Each number is 128 + 24 x the weight over its row's rms, rounded and kept within 0 to 255. Layers, rows and columns count from 0. The size above them is the row's rms in percent of the matrix's.

# layer 4 MLP down, 320x2560, rms 0.129, rows 214-318, columns 0-63
size [ 99 100  98 100 101  97  97 101 103 100  99 100  97 101  94 101 104 103 100 100 100  98  98  99  99 101 100 102 101  99  98  98  97  97 100  99  97  98  99 101 100 102 102  99  98 101 100 101  98 103 100 103 101  97 100  96 100  98  99 102  99  97 103  98  98  94 103 103  94 103 102 101  97 101 105 106 103 101 101 103 100 102 102  99  99 100  97 101  98  99  99  99  96  99  99  97 101 101 102 104  99  98 102 100 100]
[[152 113 109 146 165 146 133 126  99 116 112 100  90 146 124  92 140  97 157 131 157 101 139 101 146 145 146 138  82 131 111 171 134 142 132  96 139 137 153  81 131 144 134  93 170 116 138  96 165 105 133 116  99  89 133 149  94 153 158 175 142 134 134 110]
 [173 118 132 104  86 166 194  91  95 182 146 133 114 107 159 140 155 120 146 133 181 134 118 113 130 136 165 125 131 146 149 132 130 113 135 106 138 134 121 127 132 121 106 151 151 125 119  96 132 104 126 110 165 149 120 113 190 148 142 115 109 184 152 163]
 [149 127 137  65 103 121 134 142 160 149 103 120 120 169 143 113 119  82 161  98 150 141 137 128 145 132 152 121 115 171 123 127 140 127 146 119 132 118  89 207  86 105  88 170 107  95 139 131 179 153 133 133 175 156 143  87 133 123 109 146 117 143 133 112]
 [157 124 103 139 144 106 147 142 178  87 110  83 145 134 124 118  95 108 148 127 144  81 133  92  90 141 139 106 158 131 114 164  92 128 139 103 108 144 123  98  66 148  81 109 125 107 116 158 178 141 143 103 112 109 115 117 131 103  90 106 145 150 154 143]
 [116 131 105  71 117 135 116 133 109 117 105 149 145 150 119 115 110 137 136 122 116 108 118 149 167  96  92 148 133 181 112 112 110 104 127 173 142 128 155 118  97 141 153 108 114 131 152 150 186 120 129 159 122 115  96 177 115 137  96 132 117 137 116  78]
 [148 108 184 131  92  99  67 133  99  90 119 117 136 138 116 119 127 137 106 116 121  92  73 178 150 119 137  99 148 105 137 119 157 132 161 119 133 128  77 168 164 132 106 191 170 125 126 158 115 113 121 138 133 114 150 147  81 134 109 146 108 114 147 158]
 [ 85 132 139 142 118  78 114 111 132 113 110 128 147 146 131 135 117 130 189 132  90 125 112 156 127 127 148 119 149  85 151 117 165 121 131 110 151 116 145 167 133 124 128 125 159 147 101 139 119  89 125 111 138 106 103 183 127 181 132 128 130 174 129 120]
 [137 123 132 118 116  82 163 121 158 108  86  91 149 110 138 117 111 147 129 146 104 137 144 134  95 102 123 116 101 112 126 119 164 185 122 116 121 145 119  91 139  95 141  74  93 145 105 106  89 126 131 134 149 149 122 110 112  81 119 126 131 123 117 123]
 [ 86 135 156 122 136 118  77 122 128 144  96 131 169 137 149 113 106 127 128 171 127 133  94  81  79 143 133 129 136 137 137 113 110 108  99 137 112 112 125 161 148 106 135 145 101 148 109 115 113 142 134 123 119 100 120 141 172 108 176 156 133 131 134 143]
 [124 122 173 179 104 137 118 160 121 100 175 110 165 115 138 110 135 105 147 138 160 130 116 147 120 107 117 112 134 128 130  88 167 168 161 127 104 140 111 131 128 114 125  91 148 183 107  78 131 183 140 128 153  83 145 105 109 136 133 127 122 150 118 141]
 [156 116 102 157 104 155 161 109 135 113 142 128 105 145 167 128 109 146 118 151 122 116 156 123 116  85 144 116 116 129 169 129 120 117 163 108 108 103  99 157 143 131 148  81 156 114 128 107 131 131 183 125 115 115 113 121 128 152 116 147 108 137 101 156]
 [183 123 109 129 116 118 158 145 120 122 118  88 143 160 135 110 141 146 114 126 104 108 129 132 122 125 150 109 155 128 117 183 170 119 145 109 153 133 147 125 146 113  70 137 168 114 209 138 183 105 157 113 115 121 144  71 140 123  92 146 152 110  97  91]
 [110 118 136 120 142 129 112 113 121 155 144 144  79 140 124 155 141 127 161 158 139 107 128 157  94 118  94 111 136 148 113 108 133 125 124 103 185 123 117 115 101 141 124 157 102 153 159  82 117 159 178 137 122 148 174 136 142 131  97 106 116 114 147 143]
 [131 122 117 118 130 161 132 152 107 105 170 102 127 136 129 140 105 128 118 127  90  86 155 123 156 149 114  77 107 110 123 119 134 127 118 150 160 115 101 126 124  89 147 149 112 162 107 111 146 123 110 126 103 139 130 130 153  83 127 142 105 112 134 144]
 [150 127 135 159 122 138 121 123 154 104 147  56 122 102 140 130 141 169 120 102 142 163 114 150  83 176 110 116 131 143 169 170 156 132 157 113 108 107 136  94 112 127 177 138 113 145 182 189 158 124 128 108 140 138 119 114 103 114 135 151 103 110 175 111]
 [144 151 139 123 170 138 145 156 130 139 130 142 140 113 105 124  99 147 157 121  97  96  98 116 127 153 128 118 168 119 134 123 141 111 105 122 136 112  71 116  83 133 122 185 141 147 133  89 186 146 103 122 154 189 127 136 113 115 139 105 124 123 142 123]
 [125 157 142 144 163 140 103 159 154 149 152 100 122 164 120 121 123 102 153 131 129 107 122 149 136 144 173  96 129 102 140 149 140 155 124 108 136 156 119 179 154 101  93 105 167 170 129 156 146 151 112 137 136 101 142 186 140 142 119 156 116 131 151 165]
 [145 143 179 155 172  97  74 138 126  70 168 115 152 102 140 138 111 120  90 133 109 133 143 129 139 112 116 111 134 129 103 144 139 139 156  97 106 130 141 109 114  97 123 166 116 108  97 124 144 124 144 156 126 123 117 119 121 143 166 110 179 154 140 112]
 [119 129 160  87 155  75 157 145 148 149 145 122 138 154 134 128 145 163  98 111 132 118 125 136 125 166 131 148 136 138 144  62 100 119 117 127 145 124 132  99 101  75 129 121 117 134 109 172 130 139 110 142 132 142 129 102 119 149 104 166  65  97 127 151]
 [116 106 118 103 123 138 158 127  74 145 112 183 141  90 131 125  81 119 159 122  80  95 117 153 107 142 127 116 130 151 128 146 158 151 122 117 152 151 151 102 119 154 121 109 124 190 129 131 109 107 109 118 128 144 147 165 156  89 115 101 116 126 113 110]
 [121 119  72 109 120 174 157 134 134  98 134  74 108 185 102 110 112 150 110  94 164  99 106 133 154 139 144 131 123 146  92 128 111 127  99 109 188 101 147  99 155 120 165  88 149 138 180 157 110 149 149 158 117 152 142 125 151 129  89 153 158  87 120 126]
 [123 102  86 100 106 163 123 183 116 134  88  96 166 141  87 163 118 136 136 142 124 132 118 115 137 111 109 126 109 140 135 134 104 136 122  78 106 109 169 117 146 159  95  89 140 140 113 139  45 103 125 181  81  87 124 141 119 101 142 162 106 128 128 102]
 [114 127 140 144  98 123  96 155 165 134 152 107 143 128 148 110 114 101 124 121  93 131 120 158 136 121  52 122 173 131 156 118 113 143 171  98 125 146 137 118 132 140 163  88 132 171 134 135 102 117 121 164 134 103 140 110  99 122 126 137 182 134 113 109]
 [ 47 129 128 131  87 138 169 143 120 129 116 148  90 110 135 124 129 129 120 143 204 162 150 167 121 138 141  79 105 125 128 133 148 114 185 100 148 109 148 124 137 118 184 102 130 137 135 134 124 137 130 108 113 127 116 123 112 124 138 138 147 126 126  74]
 [138 121 193 146 141 133 112 129 113 117 165 120 108  70 167 136 150 155 125 122 123 158 134 149 111 143 140 152 125 128 116  94 147 177 168 136 109 132 123 122 151 125 135 155 111 106 125 133 112 104 129 133 100 168  91 105 147 141 123 121 151 122 128 130]
 [146 112 107 115 120 148 136 173 135 148  99 104 142 135 148 138 105 120 118 124 139 139  89 126 132 118 163 145 143 104 130 122  79 113 111 111 140 110 107 133 178 117  95 114 151  69 115 166 196 118 146 125 140 110 160 152 122 165 128 132 149 135 104 133]
 [119 147 109 116 107 142  60 153 192 102 147 105 116 108 105 135 159 121 122 141  94 110 109 169 162 146 136 127 144 141 157 145 143 139 157 146 164 135 183 110 134 136  94  89 130 154 104  91 130 165 109  98 106 130 149 148 138 133 133 143 119 133 159 139]
 [ 93 151  85 143  99 135 127 137 116 144 137 128  95 109 100 109  97 107 108 117 101 126 129 138 159 122 111 150 102 143 158 117 128 141 130 126 130 110  95 114 139 123 130 115 146 131  94 108 145  63 142 113 125 196 108 104 103  92 132 104 107 144 142 179]
 [127 102 110 124 104 124 134 107  86 187 202 140 128 130 148  75 132  91  98 116 137 124 137  60 151 150 128  98 163 100 118 102 161 133 158 140  78 118 133 129 138  95  98  90 148  73 111 154 171 126 136 110 123 160 161 118 149 102 169 118  79 107 119 157]
 [121 119 127 149  89 139 128 124 111 136 155  99 113 177  45 171 122 151 119 108 121 129 106 140 127 158 114  97 151 106 138 145 103 116 129 150 125 155  69 147  99 100 124  97 190 156 138 123 138 124 147 139 133 120  72 145 163 158 112 157 196 121 138  81]
 [150 128  86 138 147 105 121 137 155 103 144 117 152 146  93 142 112 141  82 210  84 162 120 147 125 145 144 130 128  49 129  77 129 106 115  96 137 155 142 134 116 154 107 125 132 104 123 124 123 123 159 133 124 143 117 109 100 149 169 126 131  98  99 123]
 [ 93 118  86 138 157 122 118  93 132 108 123 151 122  67  80 138 142 133 131 111 114 160 131 147 150  94 118 142  93 117 145 156 125 131 125 152 149 119 152 134 153 125 120 116 156 115 125 116 114 170 118 122  78 110 105 124 109 141 128 128 106 138  99 149]
 [ 94 129 108 146 106 160 151 138  98  91 141 117 105 137 135 127 125 118 127 117 187 165 156 152 125 111 148 145 113  49 126 123 137 117 143 130 141 145 154 125 127 116  94 139 167 133 125 142 144 126  95 161 137 100 124 109 136 106 129 154 113 134 127 108]
 [115 150 112 130 101 154 157 166 171  86 117 167 124 136 165 137 148 127 118 133 138 141 114  99  98 201 146 144 106 161 145 162 122 119 139 115 131  91 137 169 156 138 116 117 177 154 108 108  89 140 115 121 133 127 138 139 164 113 133 141  97 151 186 113]
 [143 122 129 123 152 156 129 109 127 158 155 106  85 147 121  91 141 153 125 125 138 109 123 117 122 126  86  99  81 124 120 166 150 140 139 117 112 102  97 135  79 136 167 215 126 102 154 118 132  93 124 101 116  79  95 140 109 115  81 127 146 130  98 117]
 [114 110 135 125 150 139 110 104 133 115 145 128 151 131 112 148 123 126  95 141 104  87 133 124 129 103 125 162  96 122 133 152 125 114  97 135 115 142 107  77 121 146 129 136  42 127 106 102 201  78 179 163 108 116 187 156 107  97 119 106 123 170 139 103]
 [146  96 106 129 133 142 185 138  89 101 186 147 136 126 109 137 144 130 153 166 114 170 111 122 107 141 132 118 122 132 157 156 100 141 124 117 111 153 107 147 145 148  93  95 142 160 141 105 177 116 116 130 125 112  77 147 144 159 166 132 119 160 114  99]
 [130 118 115 119 112 151 149 108 115 166 102 132  98  87 114 122  97 175 141 146 129 150 116 129 119 142 122 134 134 128 106 116 146 139 128 120  93 113 141 128 141 137 131 138 127 132 178 147 120  68 159 154  95 103  67 152  98 153 138 125 150 120 150 138]
 [113 117  93 112 116 142 105 125 118 129 145 110  81 129 153 129 166 133  90 128 120 119 145 103 146 101 119 163 129  76  95  99 123 136 146 147 143 128 147 125 170 130 123 107 105 128 142 149  98 116 135 138 127 151 146 126 108 137 158 104 151 165  76 100]
 [130 156 121 111  77 106 121 113 110 142 136 128 133 103 129 119 117 155 112 134 128  88 110 137 113 131 118 155 159 131 126 131 179 119 141  89 134 106 198 133 133 157 154 114 116 153  95 130 127 101 110 140 131 225 135 145 117 109 149 174 114 119 132 118]
 [161 119  87 131 137 120 155 152 152 175 135  90 144 179 119 150 111 110 120 143 143  87 129 113 153  92 155 114 134 135 138 126 108 131 127 166 137 138 136 125 138 137 130 125 130 168 133 122 169 143 119 131 130 128  77 113 170 103 158  94 115 109 152  88]
 [133  97  86 136 126 124 145 131 146 107 104 144  91 140  80 125  79 141  84 146 118 115 123  98  88 128  98 105 107 186 103 124 110 124 105 156 150 150 109 133 131 132 126 142 126  97 132 116  89 110 112 119 126 116  71 105 132 144 122 151 121 120 146 141]
 [ 75 153 157 106 111 142 133 137 109 125 120 142 141 176 135 185 148 137 134 144 140 121 108 136 111 154  88 112 121 137 150 174 152 128 122 176 134 108 112 143 109 119 183 151 146 174 147 109 121 161 124 148 133 134  40 121 127 156 194 141 151 131 138 136]
 [ 74 139 160 112  68  59 108 116 119 122 125 161 117 111 148 129 132 153 162 123 179 108 121 168 114  87 124 139 107 153 132 125 133 138 137 137 109 143 102 125 100  78 132 147 118  92 115 150 135 122 108 150 113 109 182 145 130 161 148 128 132 105 167 108]
 [ 90 132  86 137 128 172 123 139 102 161  81 143 129 107 143 136 119 117 133  94 146 130 126  94 144 137 132 120 113 170 126 139  84 169 105 128 111 137 171 110 160 116  98 133 128 129 154  49 157 128 134 131 138 146 110 127 124  62 165 109 163 128 122 154]
 [135 147  65 186 165 111  54 119 184 138 152 117 122 122 106 116 150 125 131 151  91  78 122 166 150 129 144 140 117 138 147 115 142 101 139 142  86 142  97 151  80 106 126 113 125 174 132 133 154 104 130  95 100 147 144 182 156 128 102 134 123 153  97 122]
 [ 98 124 128 145 117 122  90 172 118 171 148 135 152 174 181 130 155 162 150 101 151 146 146 125 155  78 121 190 114 119 107 137 102 110 127  99  85 109 122  93 118 153 140 141 178 110 121 153  93 139 109 147 136  98 102 114 123 172  81 129 128 126 151 124]
 [160 118  90 150 123  90 129 175 125 117  81 104 125  92  84 131 128 139 131 112 129 139 196 105 119  78 134 137  97 140 146 133 131 145 137  87 126 102 158  99 147 138 101 155 183 112 144  98 135 117 157 141 103 194 174 102 119 101 131 154 139 131 125 131]
 [159  91 138 137 133 118 107 138 107  98  84 178 113 133 108 125 132  95 149 124 142 159 118 111 116 129 116 110 155 125 178 134 135 120 145 144 113 123 130 174 125 172  82 110 115 157 127  70 128 114 113 161 127  99  79 104 121 124  96 201 102 181 105 131]
 [156 161 156 139 148 160 122 122  95 160 109 135 129  91  99 123 106 148 153 151 148 102 123 111 123 119 151 126 159 162 103  90 121 157  89 102 124 129 131 139 127  90 133  66 107 126 103  97 169 160 121 143 128 147 153 130 165 147 131 123  84 135  99 166]
 [114 111 123 125  94 103  93 107 124 156  96 103 110 151 159 126 164 107 120 143 158 157 172 105  95 139 113 150 107 134 149 182 105 148  98 128 117 116  93  94  84 141 139 194 161 159 136 171 117 103 119 128 112 147 160 133 139 151 111  98 154 135 120 149]
 [ 92 116  70 130 127 132 131 128  92 119 105 117 101  77 149 143 152 145 113 104 119 123 142  91 144 154 141  96 125 133 125  53 116 135 157 103 140 139  82 102  78 104 127 114 109  95 130 121 125 107 157 119 121 119 102 153 110 108 137 115 122 185 155 124]
 [155 124  93 107 138 109  97 141 137 159  78 145 131 170 132 134 141  91 143 144  75 169 140 122 116  82 141 130 139 132 118 103 122 151 116 123 116 116 104 108 193 101 130 144 128 210  66 137 142 119 156 117 141  89 162 122 132 121 156 144 112 117 148 122]
 [120 141  72 158 105 147 159 117  77 146 155 112 135 139 126 133 147  89 113 120  91 112 101 137 129 164 164 116 140 128  90 143 120 135 134 125 150 148 127  91 126 100 119  89 123 144 125 100 125 120  62 136 118 108 106  86 119 116 123 112 132 123 121  86]
 [118 102 180  88 115 110  38 133 131 137 144 182 126 130 152 109  73  96 151 139 141 132  98 152 141 146  82 175 142 148 101 135 116 110 143 116 122 142 159 151 112 135 153 177 128 141 102 122 142 149 103 154 150 138 124 128  92 100 137 120  95  99 120 142]
 [109 140 140 126 108 111 110 157 135 149  91 136 163 222  99 100 105 122 150 124 133 150 130 168  88 179 135 103 128  58 107 124 152 152 137 122 104 129 115 135 124 135 115 148 157 115 126 165 117 120 142 151 126 132 105 104 113 140 124 101 126 109  88 132]
 [103 108 125 133 114 118 113 148  80 118 117 102 109 168 120 117 171  94 115 148 122 113 118 124 132 114 134 132 162 154 137 126 112 112 128 169 103 142 113 155 155 141 126  97 154 150 126 113 132 117 119 160 150 124 133 156 122 151  81 144 172 103 117 142]
 [107 131 154 138 156 164 144 100 118 134 155 132 107 167 119 132 123 121 125  90 127 172 117 169 181 154  90 121 128  83 148 105  82 130 114 186 116 125 121 131  93 163 132 151 102 158 132 141  77 133 107 123 116 123 106 127 129 133 155 124 124 120 101 155]
 [137 119 116 122 125 122  95 115 133 132 137 133  97 130 159 170 155 136  87 158 174  98 136 130 175 130 161 129 115 130 150 107 104 109 139 123 145 146 132 145 142 128  73 184  96  94 140 137 102 118 127 130 109 137 121 113 162 101 144 167 102 146  91 144]
 [155 136 100 114 135 149 159 144 121 167 134 170 147 138 155 116 121 144 100 128 116 112 122  86 128 132 143 123 113 144 133 150 138 108 147  89 117 172 110 171 154  98 123 152  92 143 165 118 149 110 144 118 122  63  81 108 142 126 158 144 157 122 143 161]
 [133 120 121 148 140 161 138 115 164 125 166 126 123 128 154 127 120 116 132 128 126 160 124 139  95 105 100 191 120 133 163 101 112 134  83 123 131 105 115 103 206 144 114 103 112 120 129 124 153  97 144 149 112 192 145 109 119  88 125 128 150 118 139 140]
 [ 96 149 166 137 137  95 153  88 170 115 130 116 132 148  92 127 111 151  83 115 102 100 147 111 114 144 140 131 137 102 128 110 114 110  85 108 129 129 122 124 107 138 144  67 137 128 106 106 111 115 133 148 127 125 156 112 105 146  76 122 179 113 143 148]
 [160  97 143 151 128 126 174 118 120  89 165 117 104  95  89  91  84 121  86 139 159 136  96 154 143 171 127 124 169 107 140 124 128 101 102  99 116 167 103 155  72 141 179 166 109 115 128 162  79 124 131 125  81 135 104 141 192 109 108 104 127 144 114 109]
 [101 112 103 159 155 104 123 149 140 124 135  73  98 165 109 128 122 123 174 166 145 103 130 112 106 149 118 133 166 145 140 127 151  88 167 122 117  90 112 121 207 143 148 178 114  90 124 110 123  91 110 110 141 136 150 131 138 140 170 118 115 134 140 134]
 [ 70 134 137 131 160 115 146 128 129 124 142 167  94  91 143 122 117 125 142 135 110 142 100 122 133 158 105 110 108 114 134 139 160 150 150 145 117 128 146 151 134 138 148 166 124 152 115 161 104 117 101 123 149 113 101  99 130 107 177 133 154 130 141 128]
 [138 150  92 103 134  75 157 128 123 103 128 130  87 131 121 149 101 111 150 122 155 149 154 172  96 170 125 149 102  88 116 169 111 111 106 132 108 152 135 145 138 122 149 162  99 162 155 131 113 123 106 100 132 133 105  74 119 151 143 133 109 147 118 186]
 [160 178 149 113 137 135 147 129  98 118  96 127 128 102  83 118 151  84 113 156 120 111 107 134 105 164 136 120 175 146 128  86 153  86 133 150 140 126 120 143 136 130 120 111  99 102 139  75 120 156 157 133 116 117 136 138 141 157 157 162 124 144 102 135]
 [103 144 138 103 124 120 125 108 126 142 118 149 120 113  73 124 122 132 107 152 105 112 118  85 153 128  98  99 130 122 118 142 118 125 149 135 120 127 161 129 165 141 118  94 129 133 120 123  93 119 127 146 128 141 110 126 109 150 124 125 102 136 131 124]
 [160 116 112 112 135 146 116 115 136 110 140 152 121 175 144 128 122 164 142 122 108 121  98 115 105 107  97 127 102  86 134 125 158 150 139 144  94 118 155 153 126 143 113 140 132  95 234 122  93 124 127 133 153 144 137 122 124 159 156 144 106 127 116 118]
 [134 169 136 118 108 103 157 139 108 113 106 130 142  67 143 125 135 134 164 142 140 124 158  82 152 199 111 119  88 102 128 114 126 123 136  85 115 168 118 135  88 109 147 136 150 126 119 102 138 135 129 123 134 160  90  85 130 112 111 141 104 117 151 151]
 [110 139 145 162 140 111 106 116 126  72 167 101 122 129 156 208 129 185 143 105 138  84 122 100  85 138 124 142 136  97 131 101 113 108 123  76 153 153 133 152 125  94  81 116 131 166 124 222  92 134 115 122 108 151 181 144 108 141  97 138 124 126 150 153]
 [134 110 116 132 147 144 115 125 137 126 143 115 103 109 105 114  94  92 107 105 138 169 158  63  82 119 159  76 163 104 132 137 104 101 120 142 127 104 152 145 148  99 139 106 125 135  98 113 124 109 124 103 102  86 126 149 101 123 173 143 106 165 103  71]
 [118 102  85 103 117 119 125 116  81 117 148 112 122 129 151 125 116 123 110 118 133 152 124 159 119 102 119 126  64 115 140 144 109 160  85 112 132 116 176 144 180 110 156 114 166 117  84 140  99 110 145 136  80 131 109 137 118 122 124 105 142 103 134 154]
 [105 176 122 119 159 113 140 119 133 156 127 113 131 129  91 140  91 126 152 117 128 123 107 130 154 162 136 134 123  51 144 165 120 152 144 150  66 121 134 141 120 138 143 144 127 185 131 124 106 136 122 159  94  90 120 133  96 109 109 109 119 117 102 174]
 [ 80 153 134 144 144 106  86 105 106 143  77 162 122 135 108 149 142 135 136 146 124 133 133 125 200 118 109 148 140  95 141 143 129 144 130  91 138 152 135 135  93  98 124 110 136 122 154 147 164 115 136 140 134 116 134 127 124 159 153 161 106  96 139 132]
 [ 95 119 192 158 108  85  75 160 132 112  97 165 101 121 117 130 122 152 151 134 172 132 103 130 124  92 155 116 148  82 152 126 130 143 127 149  86 155  65  53 114 128 155 115 131 110 143 150 128 142 118 119  83  69 121 123 147 128 151 154 120 131 141 112]
 [ 80  90 135 117 146 115 105 145 153 154  83 122 136 121 121 117  93 140 112 119 123 122  92  91 114 116 103  80 165 107 185 105 119 151 121 109 128 118 111 104 127 113 139  91 154 126  93 154 134 147 115 115 153 138 145 146 158 121 172 130 121 138 122 149]
 [110 133  85 123 116 161 128 122 130 149 134 144 128 178 150 152  92 105 115 121 129 119  92 120  97 141 122 128  98 131 147 140 150 114 134  68 110 109 128 110 117 120  87 112 162 127 120 145 132 138 102 120 124 125 102 119 144 105 112 126 121 173 121  62]
 [103 149 144 101 124 117 108 118 125  96 141 149 160 128 170 150 114 148 136 109 150 158 118 180 147 110 130 165  98  97  95 107 146 165 125 169 112 138 129 142 162 122  90 103 109 118  91 139 137 190 134 135 146 133 105 137 122 120 104 149 127 146 149 108]
 [ 92  94 120 144 125 150 123 101 136 146 123 114 124  90 161 152 133 139 144 133 113 124 137 139 144 141 148 143 131  94 186 184  70 135 142 104 101 145 166  96 191 128 179 133 106 142 107 148 173 120 138 114 100 156 128 200 132 134 118 106  90 120 124 146]
 [122 149 123 126  67 161 132 124 154 151 132 146 109 120 124 126 131 105 108 141 106 169 127 158 139 149 117 137 144 115 114 143 190 155 148 130 111 141  91 187 126 145 162 148 151 136 149 116 123 114 142 120 131 134 107 155  95 115 130 159 119 143 120 108]
 [103 123 135 137 149 105 125 104 142 124  76 128 126 127 155 145 176 117 114 107 124 128 118 132  51 116  73 108 155 166 117 139 120 170 133  95 152 148 146 123 160 171 106 160 139 118  87 108 112 122  83 137 115 111  94 132 107 119 134 127 137 127  72 116]
 [146 130 115 124  96 137 162 105 129 149 140  75 110 131 135 126 123 145 144 175 100 128 114  93 120 172 126 166 132 112 140 122 101  84 117 132 128 129 160  88 132 134 131 154 129  67 106 136 133 128 117  97 166 140 128 135  74 120 105 132 153 110 101 181]
 [144 117 182  99  99  93 145 124 137 161 166 137 103 152 146 143 135  90 125 105 121 107 133 166 141 160 131  78 102 127 145 126 186 148 131 139 106 106 148 137  50 119 107 123 167 137 129 121 152 136 129 101 121 115  73 150 136 111 112 115 121 139 135 106]
 [139 114 127 132  96 158 110  91 128 126 150 190 104  98  69 135 126 133 115 143  98 166 112 157 141 148  82 129 149 138 122 145 146 106  80 126 126  94 132 151 150 153 147 118 145  63 139 108 145 115 132 139 173 121 149 136  89 142 132 105 122  97 167 132]
 [128  91 112 132  97 147 140 141 118 144 100 114 107 118  67 128 122 143 113 134  88 169  81 158 103 118  99 156 116 133 105 110 129 149 164 141 109 130 100 157 133 133 106 103 128 158 117  93 188 128 117 126 100 122 163 143 145 158 133 106 127 110 104 114]
 [169 109 146 131 119 135  86 152 169 138 141 134 133 155 135 137 118 100 135 152 127 103 129 160 149 133  81 108  85 112 119 144 117 145 131 139 134 136 141 121 164 111 167 123 120 163  97 190 135 168 200 146 136 105 120 159 143 124 158 127 146 101 153 120]
 [145 135  82 103 129 148 138 156 121 134  48 131 128 159  97 160 133 147 108  94 186 155 122 101 120 152 113 123 149  80 116 115  99 111  83 134 183 111 142 147 158  87 145 153 163 147 105  87 131 155 122 142  98 121 128 127 105 118 149 119 120 154 133  99]
 [120 140 158  89  99 162 148 111  97 144 116 151 136 143 172 177 170 131 143 136 156  96 143  64 125  85 126 134 150 131 145 127 117 107 153  96 119  88 127 116 124 124 130 121 126 113 122 143 119 102 121 127 113 135 146 111 113 150 158 110 129 137  97 118]
 [ 91 159 175 124 122  65 124 108 178 131 107 133 139 110 122 106 146 177 135 140  98 146 116  85 165 144 158 107 125 121  96 115 156 150 136 124 157 103  83 108  96 135 104 148 109 120  69 102 141 139 162  87 125 130 158 130 122 102 121 103 139 137 140 130]
 [122 139 139 126 142 148  96 151  86  72 114 155 137 124 161 135 108 153 121 155 131 104 112 120 151 109 182 117 143 132 109  69 148 122 120 116 138 119 186 102 101 139 102 145 145 105  58 141 113 156 120 140 127 125 113 142 141 167 104 123 144 121 113 150]
 [ 87 149 122 159 158 113 125 110 126 124 146 181 122 151 110 131 134 135  94 118 157 117  99 140 118 123 132  98 109 111 156 116  67 126 160 110 135 148 149 117 122  97 121 117 139 102 148 126 121 100 130 151 127 138 129 158 108 141 142 108 126 122 114 122]
 [ 83 139  80 138 117  99 169 120 145 115 117 122 130 126 187 144  98 149 141 132 180  79 131 110 100 144 125 139 101 154 142 183 154 106 102 139 143 155 122 138 118 120 114 168  87 109 171 137 111 174 114 124 157 118 154 124 153 126 165  80  98 151 118  88]
 [104 149 115 133  90 107 116 141 117 167 119 157 180 139  85 137 106 108 113 151  91 168 163 106 124 109 131 123  93 125 113 162 142 140 115 155 178 138 158  95 133 109 114  91 146 176 105 103 167 106 134 106 132 154  86  99 134  97 160 173 158 139 144 105]
 [130 131 152 117 152 147 123 124 115  87 128 115 134 150 148  97 155 107 133 123 114  77 146 146 101 120 156 110 145 142 134 110 127 140 135 152 122 148  59 164  60 108 128 149 123 111  94  99  91 110 118 132 117  79 142 122 122  99 145 177 123 112  75 108]
 [110  97 114 141 128 145 131 120 169 124  89 125 141 101 102 132 131 134 132 130  82 158 117 134  68 112 133 162 148 143 130 149 122 133 169 164 130  96  54 132  88 158 122  81 111 157 137 117 108  91 131 107 116 119 111 120 132 119 126 107 162 152 120 124]
 [148 103 156 131 131 101 107  93 130 133 143 125 128 125 151 135 117 152  74 113 172 165 134 181 117  84 136 120 102 153 103 149 115 121 148 164 107 116  64 142 168 179 119 134 130 164 160 114 141  99 136 141 119 138 118 121 116 130  87 106 140 113 113 120]
 [134 164 146 106 158 147 156 131 117 111 105 133 131 141 158 137 139 106 123 147 114 128 162 103 138 140 100 114 133 116 146 107 107 109 137 115 109 122 135 133 124 115 129 119 143  97 106 119 159 126 131 125 113 128 110 107 151 181 170 134 120 124  90  93]
 [129 115 117 112 123  97 125 136  93 114 113 125 111  91 105 131 127 115 123 108 149 143 138 110 120 170 159 109 140  64 144 115 163 101 126  94 115 103 169  78  83 135 143 126 124 129 108 154 152 142  94 152 153 100 139 116 113 154 142 106 159 132 143 162]
 [139 120 143 134 174 129 136 139 124 124 148 152 142  84 108 134 127 142  92 148 108 139 107 115 167 171 134 143 182 128 111 111 120 168 137  86 118 131 116 131  92 137 132 105 113 160 132 171 152 112 132 128 119 148 136 126 164 161 144 140 158 138 125 125]
 [ 99 115 117 119 123 129 134 152 120 169  79 124 158 152 138 121  94 135  99 116 130 133 122 177  94 157  98 107 133 149  84 126 148  94 130 119 152 168  99 122 119 146 101 123 165 141 153 133 107 121 107 102 127 150 175  93 129 134 107 161 108 121  97 154]
 [135 148 114 128  54 161 177 146 104 168 143 176 104 182 177 123 131 141 155 113 112 175 107 146  91  67 136 128 131 172 113 145 130 130 115 104 172 121 175  90 124 123 116  88 140 138 122 136  95  99 141 162 145 136 100 144 128 152 109 131 154  94 149 143]
 [ 94 101 138 159 123 145 154 110 127  92 156 154 142 120 141 149 137 110 152  78 121 137 130 119 149  89 160 144 112 163 116 141 105 123 103 113 146 176  90 157 205 143 143 176 116 154 158  89  67  59 157 101  94 159 127 111 142 112 140 128 146  85 139 121]
 [133  88 182 110 165 109  78 108 103 109 135  86 115 108 131 115 158 134 130 129 101 134 133 156 144  58  90 129 167 180 130  82 144 105 131 126 121 151 186 202 135 128  98 142 200 127 142  67 105 146 145  90 115 134 168 120 136 116 176 150 127  77 117 113]
 [156 122  92 187 134 125 107 125 108 128 132 138 127 129 162 116 107 117 126 141 132 126 131 180 176 117 137 159 150 109 124 163 115 134 197 132 126 140 149 125 148 112 112 103 137 102 160 172 117 126  81 147 133 122 132 151 106 104 152 135 109 135 169 137]]